config.toml
d_model = 96
n_head = 3
final_lr_fraction = 0.0
Each number is 500 + 25 x the weight over its row's rms, rounded and kept within 0 to 999. Layers, rows and columns count from 0. Numbers have three digits each. The size before them is the row's rms in percent of the matrix's.

# up: layer 2 MLP up, 256x96, rms 0.0765, rows 79-207, columns 0-47
# down: layer 2 MLP down (transposed), 256x96, rms 0.0763, rows 79-206, columns 0-47
up79 107:517514503468500467507492458477506457478500503499490460498495492495511506509484486493541538439567482495477532545550538459491484499476514505519497
down79 108:506503486464483492507486527508547540498520504513493509516506504482507567478480513473468533442470454482484559494491511515490501425550475499495514
up80 103:499507454526522513498522492488514501493490499510516538484474545515461463474519516480531502535521520487466535491526510494445490479495483477479536
down80 100:515478485488497531482502458516535502484480496543519488499494468496547517498489525528540498528520500526529533506541519501507535520518525488483490
up81 093:527509514520520479484493467507545508473453475509515499480510515501467510568501495525459499510501470507443500529571483477467515521454476504502519
down81 098:505491504505494519500516491555489470485483512502501473488516527515506466464519462503532519538504502511504533511495524479506502473512516457542524
up82 096:454526537507510516505476525481534541496467497522506453509484522477459495526491521473477506530468462491527495491472470475464497515515464540493509
down82 105:501496451506525548474462572508470456538530480513491522526525531506539453524537524540528508512513531518496482482495522528497509471515542494495456
up83 111:495497479476490488510501532496518478463497479491517559507421540509513515510553536485546513528544521476487530501548485531494510518458494492495488
down83 105:512496488502509488517531495527514496498525491531481499478511512506492472505493474537450480507510492523531497502489491510494488475546470444457536
up84 083:496542487519525536508547515518494498488500462528519512518484522444510515482473508478523504525484501490499498472498505500462485484475483493527468
down84 091:470514498473489482498500477532548525480510524505494520491463521469509469472498474497555456490486486499502512528465480460536493549494508481512492
up85 087:465523486501482512488491512524470536473481496541476472483485519503520481501541538503523470485510452486479512515500469501461474502465492461449531
down85 094:495521516474488488459432487495524540540487508494494515547527473485473510527502490501513513479544459526459517481484546498478519448485542470496487
up86 087:516482495498514531497510526503505559480486472522460484510466451466504496456444523513490495516493490507498537503507477512514505461496474510513517
down86 093:461534489454503546480503499517509508474511518480506493484495483435489445542508473468513433486442491495507534508537521479503502501494498550488485
up87 091:527523460482503452526478509486531527520541482465505515512493470487504451508484455486475496500498529533498470521504504461488526500511466461468500
down87 096:463540503524493523522501513537513524553505516557510507485506522513481449498529448504491434467477497479482502531461503517499509459525468502505491
up88 092:526485493558493476473533492508495507485475453491523507517486524494486488550466509504545524476479511492459499491517495458502502463509463484499485
down88 095:475502539527475510458547530505488514483454545507453485494501526488517482521510498464478486519502504517528509512469494555521481524498524499497466
up89 094:495535482484510488487500479516468500505504550492485519510501489501510490496517447490512456477553495461540503514510496465553498477496493506477469
down89 091:450482503518509463518490498465532513503492516510464481507516546507485507512507524505487514505497499514465491470444507531529485480500472463449527
up90 101:483532486517478527479487563558516519489522500502517561505450518517486527540489478470531512501504510478500480550572458506507492509474471502471471
down90 097:501506493564507524469460463503497484584469509526489475520518491486528530502450494505504532455509496519492533451477489451459486501486465478477533
up91 101:527533513490530507480518466520475513486517505512500498469447492513484445495490511462455491521511504522521490445499521489500485515495464526491508
down91 102:536487480528465497511479503508516523520521505461526520480472518512537451553505506490516460504519513548511528442517517459512511517533487519507480
up92 105:484480475474516475516461470479495488492515529516509476515502493494540526506527455487483498510545532451455527566532500486511500470478466509486472
down92 106:518494500554536467510466505496506489471516513514505517495503501530525527488475509500469468537527454461487476435520513529479495456499458533512536
up93 102:479546539496567494492509520482493522529503492494492455488525508529495503529486507474531534507506495490443477491493528486527498492475513461511535
down93 103:509468487513508469514531510475513514528486523515535556526507508557545494513514465483489499548508512516497541537535534466489497524510514501545499
up94 095:466527500500526500540496501526527479528497494505512493440506490489501468455570479471515500476524527498527466498482509497499446526497459513485514
down94 099:476488523522460501462501500519452504443502497490510484524502499546509534498493459489514439523568473486492519507498516507521498490521493472505486
up95 106:582507483496497469489501509476524485506516483528490501486473524513503505517466475488441475496529476466513540526504461484504489494482494472456533
down95 106:457501523523515515543471543526512455494516510543490490528513520473499480564437498480456464473500494493484546503509499471498502497513498544487485
up96 086:508516536514507518492481523495564497494490493551555510528499485458491496538490513463492495496526520482501483471516492531474505481492481544510498
down96 097:528463472517532543487502491527528514431510527507468534509502466546507481500516480518579474486494497520503524543501503501484517526522475494492477
up97 101:520514550517537507504511491537521458499492479499505491519456495491499502513447471537476514477504483486489486541496493496513482467497461504514517
down97 107:479466511501494539500513480511506503504466493517481496501460497546471513542480527542508477491501507478482519531475475473501515512487498555532470
up98 105:484516439486540485476520558473497517515506509488487512510482523542495535526500527472525505519484533456481492491486436525518483503482520520497463
down98 104:529512486504537506526483491487518522481452484559509492492523477507521484450524472512514464468488514521509515502511496452512493500516485511440536
up99 112:520503501503503435507481487507476498500493450495523512530473496534521493496494536460482504515495474507499472520508495487497466496527503502471524
down99 106:488503494521499515523473520477533522548491482536508485482493549510501521497496478497481472531502472456536549466495519460434520503510506544521460
up100 125:502527500520519459526509457491550500507522477519516497481440492490454492486470510482459515493530458515468524470517516516504506491517478498471528
down100 110:493524460514524518541526511544501482482491474458539481550513543458512468524496487526503448512516505478534525454515498475542482513520501467540499
up101 104:472503497519463504536495518495553484486464532552482517527457481483432473518460501500501506496504515494464494478513512500570476480517479500520482
down101 104:500519508468526530517534500526419524491486487479512499498515485546488491481478544485497506482497533530503539539503505473426491513496459555490490
up102 101:490511455524529463525511562545524522531474478520510524491513508516527487532476491463451481548497510504476537493516532497488508492488516519526474
down102 101:475503522515475488478447472505462490504510496564457515464517477498468486507524503506506494499522519537556499500518504511513498519458522506451508
up103 101:540507441498488459491511467526500496491500524495471507494495503502491499501474503488521521464572454475502531467546504511469481481471501500506525
down103 103:527519532512474542473517494511525510509520485473509523515531504483456495507512469497488466513523522478517514469502508504517511502486504513485545
up104 098:505554488480509488472489511449519497508466514492532495498497510485531557534461482504510499496495477479502541528485514470475475513459439522486472
down104 108:482490524480478493509531504496531491480510535518459475535497535415550468478481463512491475505515479499490530502503487506474508527458440523515530
up105 090:500478528513517472501475489499514543462434525497478504534509520503563498506470500522463495518500484511473525512508508508454480483525493512492524
down105 091:485502475519500524491520494507542517486539473468537515506485485431503514481440463481494481460479481481541551530496482510556524499489484494513512
up106 104:474518506496541518494531451512497503503474523482470481539506489489458497502475470496493503495523475476508516492495478523532479506482524458503492
down106 106:530451473492521495496498517502483505465478523464508536486496481464473529478481483484532500531543482451526482455500524511487513486449508482477481
up107 102:538510501510537496493507475510501515538510475527524515485500463529513459474467470471518518508492434466478524484529482519480506500518515452497508
down107 100:513456541512466503528508503530487495499500511502499507511512488463501511479521471539495478477524482466511510484547508525516518475487498525495501
up108 084:495533466489494516527468479511525495463543521496518467476482498497533465520453476507487501485510492513497533455479484463503498500534466491518462
down108 087:521470520455538501508532541479541513511492507504483475505511475476509454503494523538500477526457452520521520523530510496562465502516485487474531
up109 097:522489510516530492522548483482518534470499508455507463472503486513513507476499499506512491478518511465487573531494489509521507491463503534528500
down109 103:507468526471521503571472487488522482526495513507509497501535513492455514475472497496495529475523502516548463496520497503469512471493523486497479
up110 098:553497483522481512480487499461528502500485490523492472471492452483512520489486468501487529536496449508515489549505494425480503485518498459496562
down110 102:483465536499534526527516448522463488507516472507502492516501509474535496541512502518452518494447510495493520516483509516520418473466525561503502
up111 094:542498475482506466457489477518518563497552511499488530487518470498504483497489527466466480528507464497507507527561519498525494469505501510492531
down111 099:491515482539501508486466517515537531517454419507499510507519508502484517496447535487454473482516500504510503505488510513471546487489507472503487
up112 109:499533461486467499508521513485504503547485513529485548450480506483518496551525539495498493507482500475522511558534499525488481470506473495474465
down112 108:505502502422510542543495502487520474482508495487493479565497495529475504511516484494468529494518494524488517500539448493511494542510504496498485
up113 107:473483481508472528482498536527523536514498509482554471481486499462492513496482457503541508482520535509515531484481461486494513500502496547460521
down113 101:557511435488497515501481446468526480494484481497491521506540550488495552482499500502505522481486496532553495469496492497538532528465510534518470
up114 097:508485460519505493524481555529514490469472465523506524500531530462486492499532515491491521500458476534503482527523462507527490517481511459509526
down114 094:497492516502543532473499449482473504512491468462511487469472485506492477481460478530503485513492496502528524513530475507501539528521481537507471
up115 097:556519485493495515510503521502558503487479533502550533514486556482485512528496503519508480529497496510427498485489516466504495508507492489475485
down115 098:509506482536515492480487461524464532487509440543502479491515454537503501489534504467536470497503511510518525491487471552515483473532520481475535
up116 097:502511484485505506513475518520521494519491511520510541443504523493466498529507511492462473526507503519463472512525482479481484495541531482502541
down116 099:496480509527514552525500523489486457491512497512482497526558505487465460533500517532549516483529535491490517505528541507496485501507537486496492
up117 088:537495458457473495497456484490520489530474523493495527488480506510513530532506462455485509487501512502525501465481477495555459497492534493481536
down117 093:512502452520519487554500538511493506474517479516504458490487524438488521571496464479457507489455547458524499526502468499489471481507496499516531
up118 103:497519480528483462491509464502497500481540508509519543496500469486465458504497472502478536514507461467467519490547478487513468493532544487530472
down118 104:503484463493505575501491491504540499519489492496499477492459534464472517462467496485502490501477488548510490475524472503465529485497495517529535
up119 097:493521487536505500499517556497469504529457464542528499506486522482466477542494494465523506486505500468503499464527516483507527516464504468500504
down119 098:485555503520495511477456441491529483473502508493476522509535495488504494511480529540528490545522525531472476519520505502519525510508509480503532
up120 099:521467513466489506494485504538505493521560506494483513455494474506522483438465491515500523499486508504503495475495463503488503537506508495462488
down120 099:440523472493485543545491509485550479449482497539480530531525508495496474518534505476469497483482508502482482524514504457481503514511487475512553
up121 101:488473541483530508485500488498500477474508492500514498498506454505477512508517473496508524491499509462502537513532518447530530467478495464519488
down121 099:533494506506502493526498486529549521506467538484515519487443574527532577524524528523486515526496509488486509445495493469509509498519538482529498
up122 107:521523562503473522465457489498487547532497532499494524473480537502462505508487474450538527520510485495490520504516497448485468517461486497501551
down122 102:502520514485504493493529457486454537470502547480480467476488490503493453523507493508441512572501507522529493523516505523538500524529518519490491
up123 097:469542471492485475507533507510537518493473540533478516553524483505494527529468431473503504499518502497493525467514470506462493503511504458522470
down123 101:533490466498505520480540486471513496507516489491486545496540511461495565539523534536509495462456480509500492500488522506513462525491482521509533
up124 109:552527527498494493482484554509537512524540483462505471511515541492495473515496528491487525516475471461468510505486525468509495495491508521490541
down124 109:464483519507470493526476498483482518459480500496518523519509569521491487502489497466511503523524512510505469512528539552521517467555485496517512
up125 102:552521503471468497520471486492531558490519511498542523469464497491517530553530518483496508531493483469513481490517488509519505458465490530486484
down125 101:504519495529504525533489513510468496515495510492479511503549510516518497459450499539498487462477472490486501526494524474472528506493533468496555
up126 111:502500516490483532463490486544551537512523521519520503517517441482506496476513514499524497499551507509479478509457489458484487516458477503462504
down126 107:506492474467513472546478518492495532505485493505483469469447547515536507541489509506508502507494521512542540494495497469528505510527493507492471
up127 098:479534513544513484529491525507488468480523501532515498496465508515452477498501482524482482518551502475507528525511477489433437548463475521484494
down127 099:524487467493471519483483438513476493441502521467508522513476514481499502518516465515505467504509478499488529486499511486544468503484518465507509
up128 090:473473477459510509498490470496515543515479469517529516504527552502439493514530488462475492508508509504478541524535514489501529486509439509495535
down128 088:498517456532504476502514506494512491543474545504491485463482501535519500462515427499529482514484490460520532524503467490472500486489480520508423
up129 107:487536508525472521475525453549519484525554472500494488535511490522484488478513509514478511486488480497456482547466521548512500505488521516473529
down129 102:500447486488522460464480514465540508519480554528463510480497512475489492518510521520462507511534512468527472459515487463547535482497478469515437
up130 103:508501486503499521487510475539487502520469520526536497486480465527490425520480563498530490504497494508505476479495452487497455498430496484490519
down130 102:465471470517474530525538477518524528492512505554543533493508488466462475464484491482473486510496476514465492507550470502510519522521479482532493
up131 094:475503533475457502471506553508504484543520538562532503479474481491442523513525512496508494515474496512487518521526483543483474499487497487512504
down131 088:497492523490500520477509531485509507534444462470495482498424515538517479512451482533487492530530505512502520479515500447508485491458464543508521
up132 096:522543524485467449523476490479504470492532504518520520468488449503509501533466459496449475504488467495523491536483495493545502509505473495490523
down132 094:462488528513530514522488501508543524549510530551520473515495515495481472505501497500489493515520465491492486471498448494445526519496519505510482
up133 095:505491511535477486531507476443494512546488476478515509461477476501523484509517551491498479469463504529469507515494477461491501551468449502509466
down133 104:503507473499457492478461502472512493525515522501489535489516475500497513459452522548460508481500532523457493500480528534481494523535515466516464
up134 111:479543487513521471542510494507508519513477528487522511461459495526491474497471525501463508514482499438504493535487474533515490499515498469504516
down134 112:507506535466481557494467515494482550496497468525483509515495516512487523504431515498539507457513545488519504468507536488555478480477506514496532
up135 098:525486498520490487510517489505547470542528518486492504517529453450507475511500511494499511524531516531459545493557479522459494535501472476474497
down135 101:456539488453506495483534525508487545479457494512508478516476523541529521495487521505483514506467501458519499509506499527558499550519504504532474
up136 103:547499490514543465510526478534501516523499487566503499478526501489533479509476530533525503487502514482502498487486447494522517526505537449519523
down136 098:494501537492504498542478491469487531531511543518522485476530509492484463474531498499487479489494453505483449487462474485482522449436515501493460
up137 102:483521548507467508506538487493520500543478482499505516490477512463548508508504486519494473526490521468514526525572482540531511528505512479489508
down137 099:535528526473478493523503475491486523506536521510514453456537499509482526491481490516478547501543509528496497492532509500531471510482497526479501
up138 095:470545493519483465544507498490542478487470511544490495535509527453466515466507486487524489533484500529498487474512460456527475508517476529540527
down138 100:517523466499486528456501505526487513524538511519478545468517475510528508531477555527467474462523535505462494544487538503477490542482496482519500
up139 113:515503519445487461478508506514529535499503534524507510475490516508534513539527521474472484543513495484514532522524488516500494467476462491477461
down139 113:518509463531454509505502507450498489479527480445491505501492500497497521495460433517538533485532463505509485492492514451492500496470519527513527
up140 110:505494526539509499483517538485488512480497542539509548492504501492511531510527473459511520498512521449522487484509461509560468501491493552486485
down140 109:499499524490533523541480467525517517493476501502500500468536524480477477518461528490481513489445497552552529502544534488495478522522472545487511
up141 086:524540459502513487511516512499516559538484513457472492533511484475514464463488517505519547498474480495513533551506469495531444496484521487494522
down141 087:475472503493492497481532539493518491503485498523490488498533531489463499518524480530522467508515489496516485448471508524494547472504497483503445
up142 104:491489490490508502484552534479534496492508508520531522498495500512489505508474475485512521503493453503504471459554504518490449516454528476439446
down142 107:470470498502496506543473512522505466489482480513512516490530483484468529508506478539506520508459453525511495454513475486473514503457521506526475
up143 108:500492522552542470474524477554513467507493482533496517450451543508499521497473519483509499490460499468446490483469481525477468567524514500465519
down143 106:465494482506484499573527515479507475539484471520551506519502511512515526551549542476511519469477519455541494503465494512521473517519497539508485
up144 107:505510504550477486458524473543509454509506470522490487486471478491494504492512535507504518530479470492471517501526482525502499578496470465490503
down144 099:536519536567509555500498516483499482505483482522488528515504511563495498510497514535524513491535490520535509514509484456517509442470508505525507
up145 102:520535476508496530504491504532494490501514496516513520470458520517496513449510521478538515506487492442433467531549507483506487529519496483469489
down145 097:485503495518498519481425482478478476489484474487488474505523496482482503454456472480503460470461525470489512434496504463478465529496491527532455
up146 104:492487482501567511481524551461490503515462489538539516463508548493479507540454529508500493483527512515535545469503525494509492510496519532521474
down146 097:499484479473451459532482444477521495498510498519509504512455518517488497473544477522502481517496515486493479570499482478514489449499497487474518
up147 109:491481505522488512489512519561506475530496490527504531540457498492475449474524562516530495524529456513491495529521485499491446489564444475528508
down147 104:488503510490500491524529487476473489552500479502511496484505499462511474490454481481510514481481490476572459493500520518527525536556504472527530
up148 096:514551512553518483509516512482518523503498485469506538528527515500535481472515509490467509539539502490470470472517438511528496534474496510511479
down148 096:509451505501488497478488524534501518489512484522444478474499505524463526500509470501521489517555520486510570517487543524522497486515475481545532
up149 106:500499513487481463474492518491515466504495461535528464514519507470511477487511536463489503477493510517447522511504503486486478499493493529494478
down149 098:477476472503494470480497461501512462495509541526531496476486546504485482520508502532511524463496507542518524526452509472479512526524473491475537
up150 104:491544484513523530470516483528490501507508522525486503512490516476482492512482517513523518495500462483495495486475468498498462493466520544456510
down150 106:483484539458478501503513483494519527455512506524508537492524457473477500505520510451457476517489475514530509512521516536485512496548534505498490
up151 107:511505512550529490464546516501505525499501557503504474491509472525511510460544511481518513490490515493481483511495467483520451512511497497473522
down151 111:514538516492474508563525510490525572474511515488521443486509511494492525511467525504505502477524510527541501489484480469497522463568513518510440
up152 100:495490491507501479462529510502495516525505514548492481488508531479501559540525500467473522495525506470498524486468519467484485515498495532505534
down152 105:473494471535492453535497522518495481520481530492483503493517511541487495499510514504534544509477525489458524529481519523448485468496502516481492
up153 099:526537552511481505470461521512494456487493479495507481501474499490506488516494473503524483520527442500499524514533488543472490520511527477480504
down153 099:506495527497495502520484482503524519483486530499496511520524520521506520478478493551493490536482510525520474509506483436504528505476454496508460
up154 092:462573461501519482532496518506510530522544497491517457504506472473431507511480461488482499475497513522534480497528493497502501511509520527487513
down154 096:529501496531521548484518506517480460454475537546476516516507507531503484511497487525535529477518484524480465452505470476495507512521498468519466
up155 093:502513527510497486481467493503527480467483522502506521512504544494458433500463546481538447525520448527526503506516518496503523481516487497527523
down155 097:483468513551500490478491526521463503498468505476514537503482514489464519518482520481521465444516509512517535558463469458501480479542476556516492
up156 096:499480460517485520492493471533520510464483521501544554488475502505469477502493547484510506505562497486521512498478528447502472488462499517452488
down156 101:542487495575497465514538485477538518553506463475490489509522473492491483491482492483500484465476492516516531525519499545465530521520526469474505
up157 096:509501498522474516487487545468504487502475502507498485483499494546511491476478466504545565525538460501480493505496511503481503499486491481469501
down157 097:505522463473510482481493511484567467507483480489514534514558435477516508490447518519484496484493473535510482495465518492489528507488525491499502
up158 101:531501530515477505502501538508591507474479522506524499502496520526476505498462487491494471483487491508481496509516509497481446494455441490468507
down158 104:508496514497491511471520516496479485500490497497542517497534524549466492509488479493511446495454509508493535521525538496557514503477512522532493
up159 088:509536484497514477472517517488494531511500511473498487534493519493514481474463470513545507501554507536499507509475505446550512536498484476486498
down159 089:483511503495479507519520507481504458504449534498492532544509513441478477525499485489497470458475489478519507503519481509512480451482501499468474
up160 099:516504539462480459457527521522517517490494527447481477482452482499509467483507493529459479445495461526510464508490485505479487483509492467496541
down160 103:501499529485501474499504489500513491520498485472489539517449509481535464490442510552463509528514559489472556465505521438498527537523480502512516
up161 099:566493512482510488490542494539547472522509468511494536492531529481474504498489477501443480503490453440497512536503511464548498530495480540497478
down161 107:512556501505483456526527515507490518506528489508496493521490479503514568523477468517475481498461501522500534483562503502485509492529508481512511
up162 105:475512519533502494479498490504473508481496515479538479492499490509508517465544558502501511518523488505452512539508521468500484559503518513500533
down162 106:502504504490492503486515519482523462499504553540428480503495510459469534539464507487524527519452484485523479488523511479488470447524523460476516
up163 092:531495497500550452505517505500526508536541487499473506517493524524525476525532535453528500468458494467518463476524521497480485480504530491484517
down163 090:484464532505493522503522467505484545515506529498461516476518516483504488476503472517486449543516527497478547531527458484474512464499471504474528
up164 112:484518480552507484495505531471518496494525493500478535465506472513483493473487484465435517531556508500554506510510486484504497463491491531498454
down164 111:490462515489496527484474516520462519464488546528503536506495504507533514479554517526502465513518510469472502505502466510501482510547563491479514
up165 095:499513486497506499520473492467529488505511480490561514506477519485476475543489505519489544520485510485499460522512437509535488491448506482510504
down165 101:487530522517480567485517474516534522462472483490515462512550534537523499514530449471491526500466513513476540548501461517493530502516501466525498
up166 083:502500481528557510535513518522530504491505507514503530504517538492515503516448518498532470478475461499543497474546480498523476444523516469511503
down166 083:478490494492480480441543489483529503470517478480489499473509486505472513485512548515468443496514490492461540516479469518475515508515501488486542
up167 116:505519491499494463496467472508533515508521468431494522517494506519521476500524525455500483516514460504524487488508527473498516507537483535507533
down167 109:486491519527498498561502562471522519531487502549488519493526531452464473506496532463453498492510517482537524441539506506504517494483520494509483
up168 100:500491534519495498535517551540549484508444552494496522490492504456500489529491497492538521457533475499493464524530492451542518489546485518509459
down168 099:453499510536526513474466496471471517492469517511488464500507468548510484442483531499475466531472526523447510503491508533501523539496476464470521
up169 106:481483539469549474448536478517493515473462531504522476488482507518468446515468529517496539517511465504524535523479498478478501475506496491517549
down169 107:501468449486513494463493434462477487523503533534521528535514486475485503493504528534495500503484495522490525468553507457536492472520526497482480
up170 098:467508526516468506450517499474495495506505464540508503463535510487476485489493506504494486519585474505529488538485492462471511523472478500500484
down170 099:525476514516502484509484493538536540490461524519496524537494513494514434503492470520501499529473532501553489496501481513496487527502497458509494
up171 105:524510469520506503482506505515486476489516491507555510520494488471520455442510480441487548539496461477504515517470540525509510538471457500490519
down171 103:468482520472470546502501544526512524473477516516458500503503498532535491503493502508508517518524524492482555518463481515557504527476493493539485
up172 100:526448484506532492515550514505585509470490482544507523500489521511478546514488491497473487510520496467448513491491463524500513483529519524479503
down172 102:457535538528461499517507493489467508475475526497507476442566511513480505538523492555489505530506482520529501486527530490515502533470473542484483
up173 100:506538540491533491509488515500483506496517547530529541489501485508510513506548501493501534527507471485475477513517502503515517491506483483508466
down173 099:490512518491523526518491463512492533518523524526508491515484515495466478469541517486511514527532528491521543512537515486472479508475503504499463
up174 096:484503483526488495536522542531531501521495518502452524491460533486497496521514531482510484539477509484492478471534523480473473470486467533498476
down174 100:467523491493508536458489473527503522488464509451506521485486482471480462504488474457472503494513497517479512538523483498485511512528535504523482
up175 096:496498529503517464532486553498470505495520479552458517532529487514483491515518495464485516498535479505531531514497547460454483517507512515527501
down175 097:514553496463504509491501471474527474493510482495534470481530450493440505510489467558512455516518487454504470542500502522537507501503477479480517
up176 116:478504456525494521488500485518486515475480525515493533517472506523469505514473527492535511491523531492501557508466517516562500481486496548493500
down176 111:519497512485467482558466476485459473493495524500501490458501455508498536493511485480511514519492463497512489519531472468468473570532481486488458
up177 084:524535511550558508504534455473508476487499513484514488515479502518507436522488503461495508482480476500517498471484549503518509489502494467494499
down177 086:469487510507498514473512461513466525493500523496477461493460495525487510489520490493525461479500489542505529502534521506516480541530477516486498
up178 090:497504477500486492515519507481515517508481530504488502533513502503492492505489513472577497488473516541506514492515504496565470489471490485437473
down178 095:490529492500509517494473547509464455510475491476519530527521510472469478508491469533502515498517484533504513475485492512469497503540484517511490
up179 087:525526481504564472501501453480514519499474489490446562475496501532503516489492518521488541510565460498466487490500495544439503499505495523481527
down179 092:471515471482509502492500492539509480521496466472487535576526475450532465511474510520496449458478532515553513471500520491528502493476509495527501
up180 093:501520540492472510484482496515519439539510490476498510435521487459485473480508462499483517506523482484443520474508493487464477529460490494434481
down180 093:502521483499508481550466502492504544454494477486513522548501489524485491535501498508546461509512461532509560471546501522512556501491484500491552
up181 107:506545525505551462503536544534513493454512515522460531523493497510459473502500480484489524496493516521469517473467461539453459492500453496505503
down181 104:503494522480505480531527495518463530485467501501513515530481475502468495532491515571490503492517497514472457545498486485501506462519530473470461
up182 092:554503492493497503457529536510500474515529460492523515487492481477498499520494543502468500469556524486444499514491515533523515516518517476504433
down182 093:493465508457464552450492487513480497509512481501493480481498501501487526482491514523482518466514518525508520526481515514496486533502529502539509
up183 086:494572495490497463479498509468496456475505466497537499497510504503489523479528496475534501460530460515524505495540457493538506482485500521494499
down183 088:483449499510501532537512505529525488520482521500507483503472480438469495529458502476482553487476534499501473509472511532482518504511517513481487
up184 102:513523496484550517495498487500510527495490542522514519514475522444505464487503504480480495470497500493456536515501532488523509502517516553458497
down184 102:473482438520468507513486461505536504529529465492511485484503473509481497493511477544482545506501516540557486466507538507503501508504499526528474
up185 104:534512497499532459496505474488504511535477546445496548490528516543507472486472473475467498527496452530505474522501448481512517487479517510493554
down185 103:483463468504506509502513459483530509459521498485507482530519480462477538493495543538475523493540513487490534506496475516469506494494478500532457
up186 096:494516530527524432474482500493505484492515534540505534529485463467483523459509519464451501516503517489502508513503525497470485512508486536515506
down186 099:525517500514495537495484475511524478492448519522515504499450475507539468516473508515530471477481470522475496464513513484489473513508481495491502
up187 094:551501528513451494499523493506525482509494494532475485507475559549506495484429560451461521483470465497537513484455497501468498512489466509474527
down187 097:541445504466511480515542499500513473476490518528460521503478487507494490549452492473471469537498500504489527486485529452462496498518482476501512
up188 096:547538462567508484483535529492543496488460510453487520490437527463444513468489496518548514530496504526496514507488503502516501498505534467498509
down188 101:452490506501435535512533448515478533467516507519484454477506495486507496536485505520497496509512537530485496512509461532519502494474485483501457
up189 101:501489512499504533472487539499524526540498504453551510445504488459490496497528516437501492518552507519518480462473506467486506477489512502495486
down189 096:534479478503495460518496493575527493480443512512470535499493460535528475507476511499484530494464475467491549532502468513517530541535488444510477
up190 102:534519498514497487491480511498507502491519480494540500515484486495490514503550446519502548464505483503519487466487514531472517501477469500477489
down190 103:457511447523516524497507475489463537505527522537489542490519486465514509510481508510455495504448459528490501490495489512486500445515433491509496
up191 098:533550487523479433488519495456536507504450535542524505453482506484487529547490496470466503508484515482479501499504494495481495498494501538519487
down191 098:500524453559464494530479518512473489536528485488485549478459497476495483474497496456497498510478492487499543530533484511484481487527490484510455
up192 112:512491495526511500472467499486499459506484499528476494498487529447488463528498521499530528554549484496527510534503503474495496544514478490442458
down192 109:513475516500513513512459471505533483487515531453532442513478503552526503510483506520474535514509523478487461498541545505554518480512480483497497
up193 102:475503552527543510527503557490558552489514483487512508508500520455509513499502479492478452522529503538465505483540492476451532504494449530506520
down193 100:490513446486462503472520463494476443506571552531527489494475470515501508480472519480523523493483524512487508500501475525523469504519491465499486
up194 097:506536500528479488515512515503502530500524487547527519473481556520501528513523509478502472515532429429500551495496460537505507509513501504496456
down194 107:492503488515526484467498496472486525466523459533460483508518465512474507483497524524523491462520504514478490503472511471477445525461467488513547
up195 114:514483561474527496491523475550519495472453492533480489504487531513441493489514475486497501473496522468451486516476508498504475506474463455493492
down195 111:534526521501519534514446512481448480486502506489526502523461544492505523512494499513483516507479481490480522495500509482492545517536533490528538
up196 114:540508491511483457469524499518496537477509499540509503537448495478522518483509514517490478497516473494492518477474472456536516498503489470517483
down196 106:473500516502521491480468487467514506517490465511535515461529491501513472529487549473531512509496557510513478475487506522519508514527488526479515
up197 109:499481482519540516526531493466481557490502484505506481505493476489450484495492462461499507527499492487485453496504445492519513531474514484487527
down197 100:464491502481479534516520457518490450471495492532504464492495510492491512481498501515473502481487480481496520530511494528534544505515501520512556
up198 106:536532496510495475479479482504539459532475453521542501501475503534487524472524504463519492495485497459438504519459480481470518522473504497506468
down198 105:484474509522524476508526521480494489487525507495477547507512516485505506512499516499552503456470505529495506487490504497507480507505494504510514
up199 095:474530521491482508494525538468525531482543461497497480506466493513448488517459509450491520466480495468487523475496477511467548543530516491532470
down199 098:533481517516506481461494518539522444492525501523530531478481528436517501465469492475470516447508479527519479469497491461522506505494447500479525
up200 110:534556488507499468487495470521486556494509506488490511449503495518488512488492479449494522484550482490467527521469517449511487523499547489487537
down200 113:507507514487506474526463477444512491512508525489496488452484490491489495535507452523499458503486473510523512487509478488485528448497512489494455
up201 088:492482458463511565495525497514513480468487516483515530493520506493527513529490517494491471463529491510495482509498472489493500508475462484478461
down201 091:489500529520487475538469514505506526531519495487504457509529501469552486496483523528527512540436440514534503495521505477495525555509489496473530
up202 103:453492520475509512499491502464490521507550472494513466477495466536457467511479531501490475528516503451468485500507506474484494461504502504504504
down202 108:504501498506499477502521523518506491515506493482503527551516530532502530500537522486545465533471527533525520526473535486480473545538512495499468
up203 105:545530475521532503477558515486497487534504471494533490424507523488487500471467473530498529506477484478461495522564474503514509539495493479493533
down203 101:504493493466494530511546486526480484524486526504479494517466519504493480493474474505538536521471507475516470459478504522478525498537538474469469
up204 098:488513502505477492476544506530504489461455525450484465470547526471466475534506481498533489523509494529487565506498494495530511478455522456488525
down204 098:472529490455513463504531495525486558517532530520485514503484471521530547505488541507495552470494452510530457519548487491485466499516533483471498
up205 106:521528522545521513530527501531524503476512479506477498516470514506532482473448473515523485475534484467472492530521501504541477496507475504457522
down205 107:476469502467494515472503494469420521507528490469496490544473525468483513522517519523471480478493487543508511482479519552478489489483475536477487
up206 105:480463492505442470460505519517488523469493517502526469496516491460538466555510500475496492493544511496484501487470473451468505487451513508511497
down206 105:491520510459528520505530507504541505503490535535485493547530496483494497459511521533500507508510521490532477471471492495504444477543569487498488
up207 099:519487505503528436501485495523563497528497478508519464528449484527472531524466490488512488479507505490498489472484470503539506485503451490493508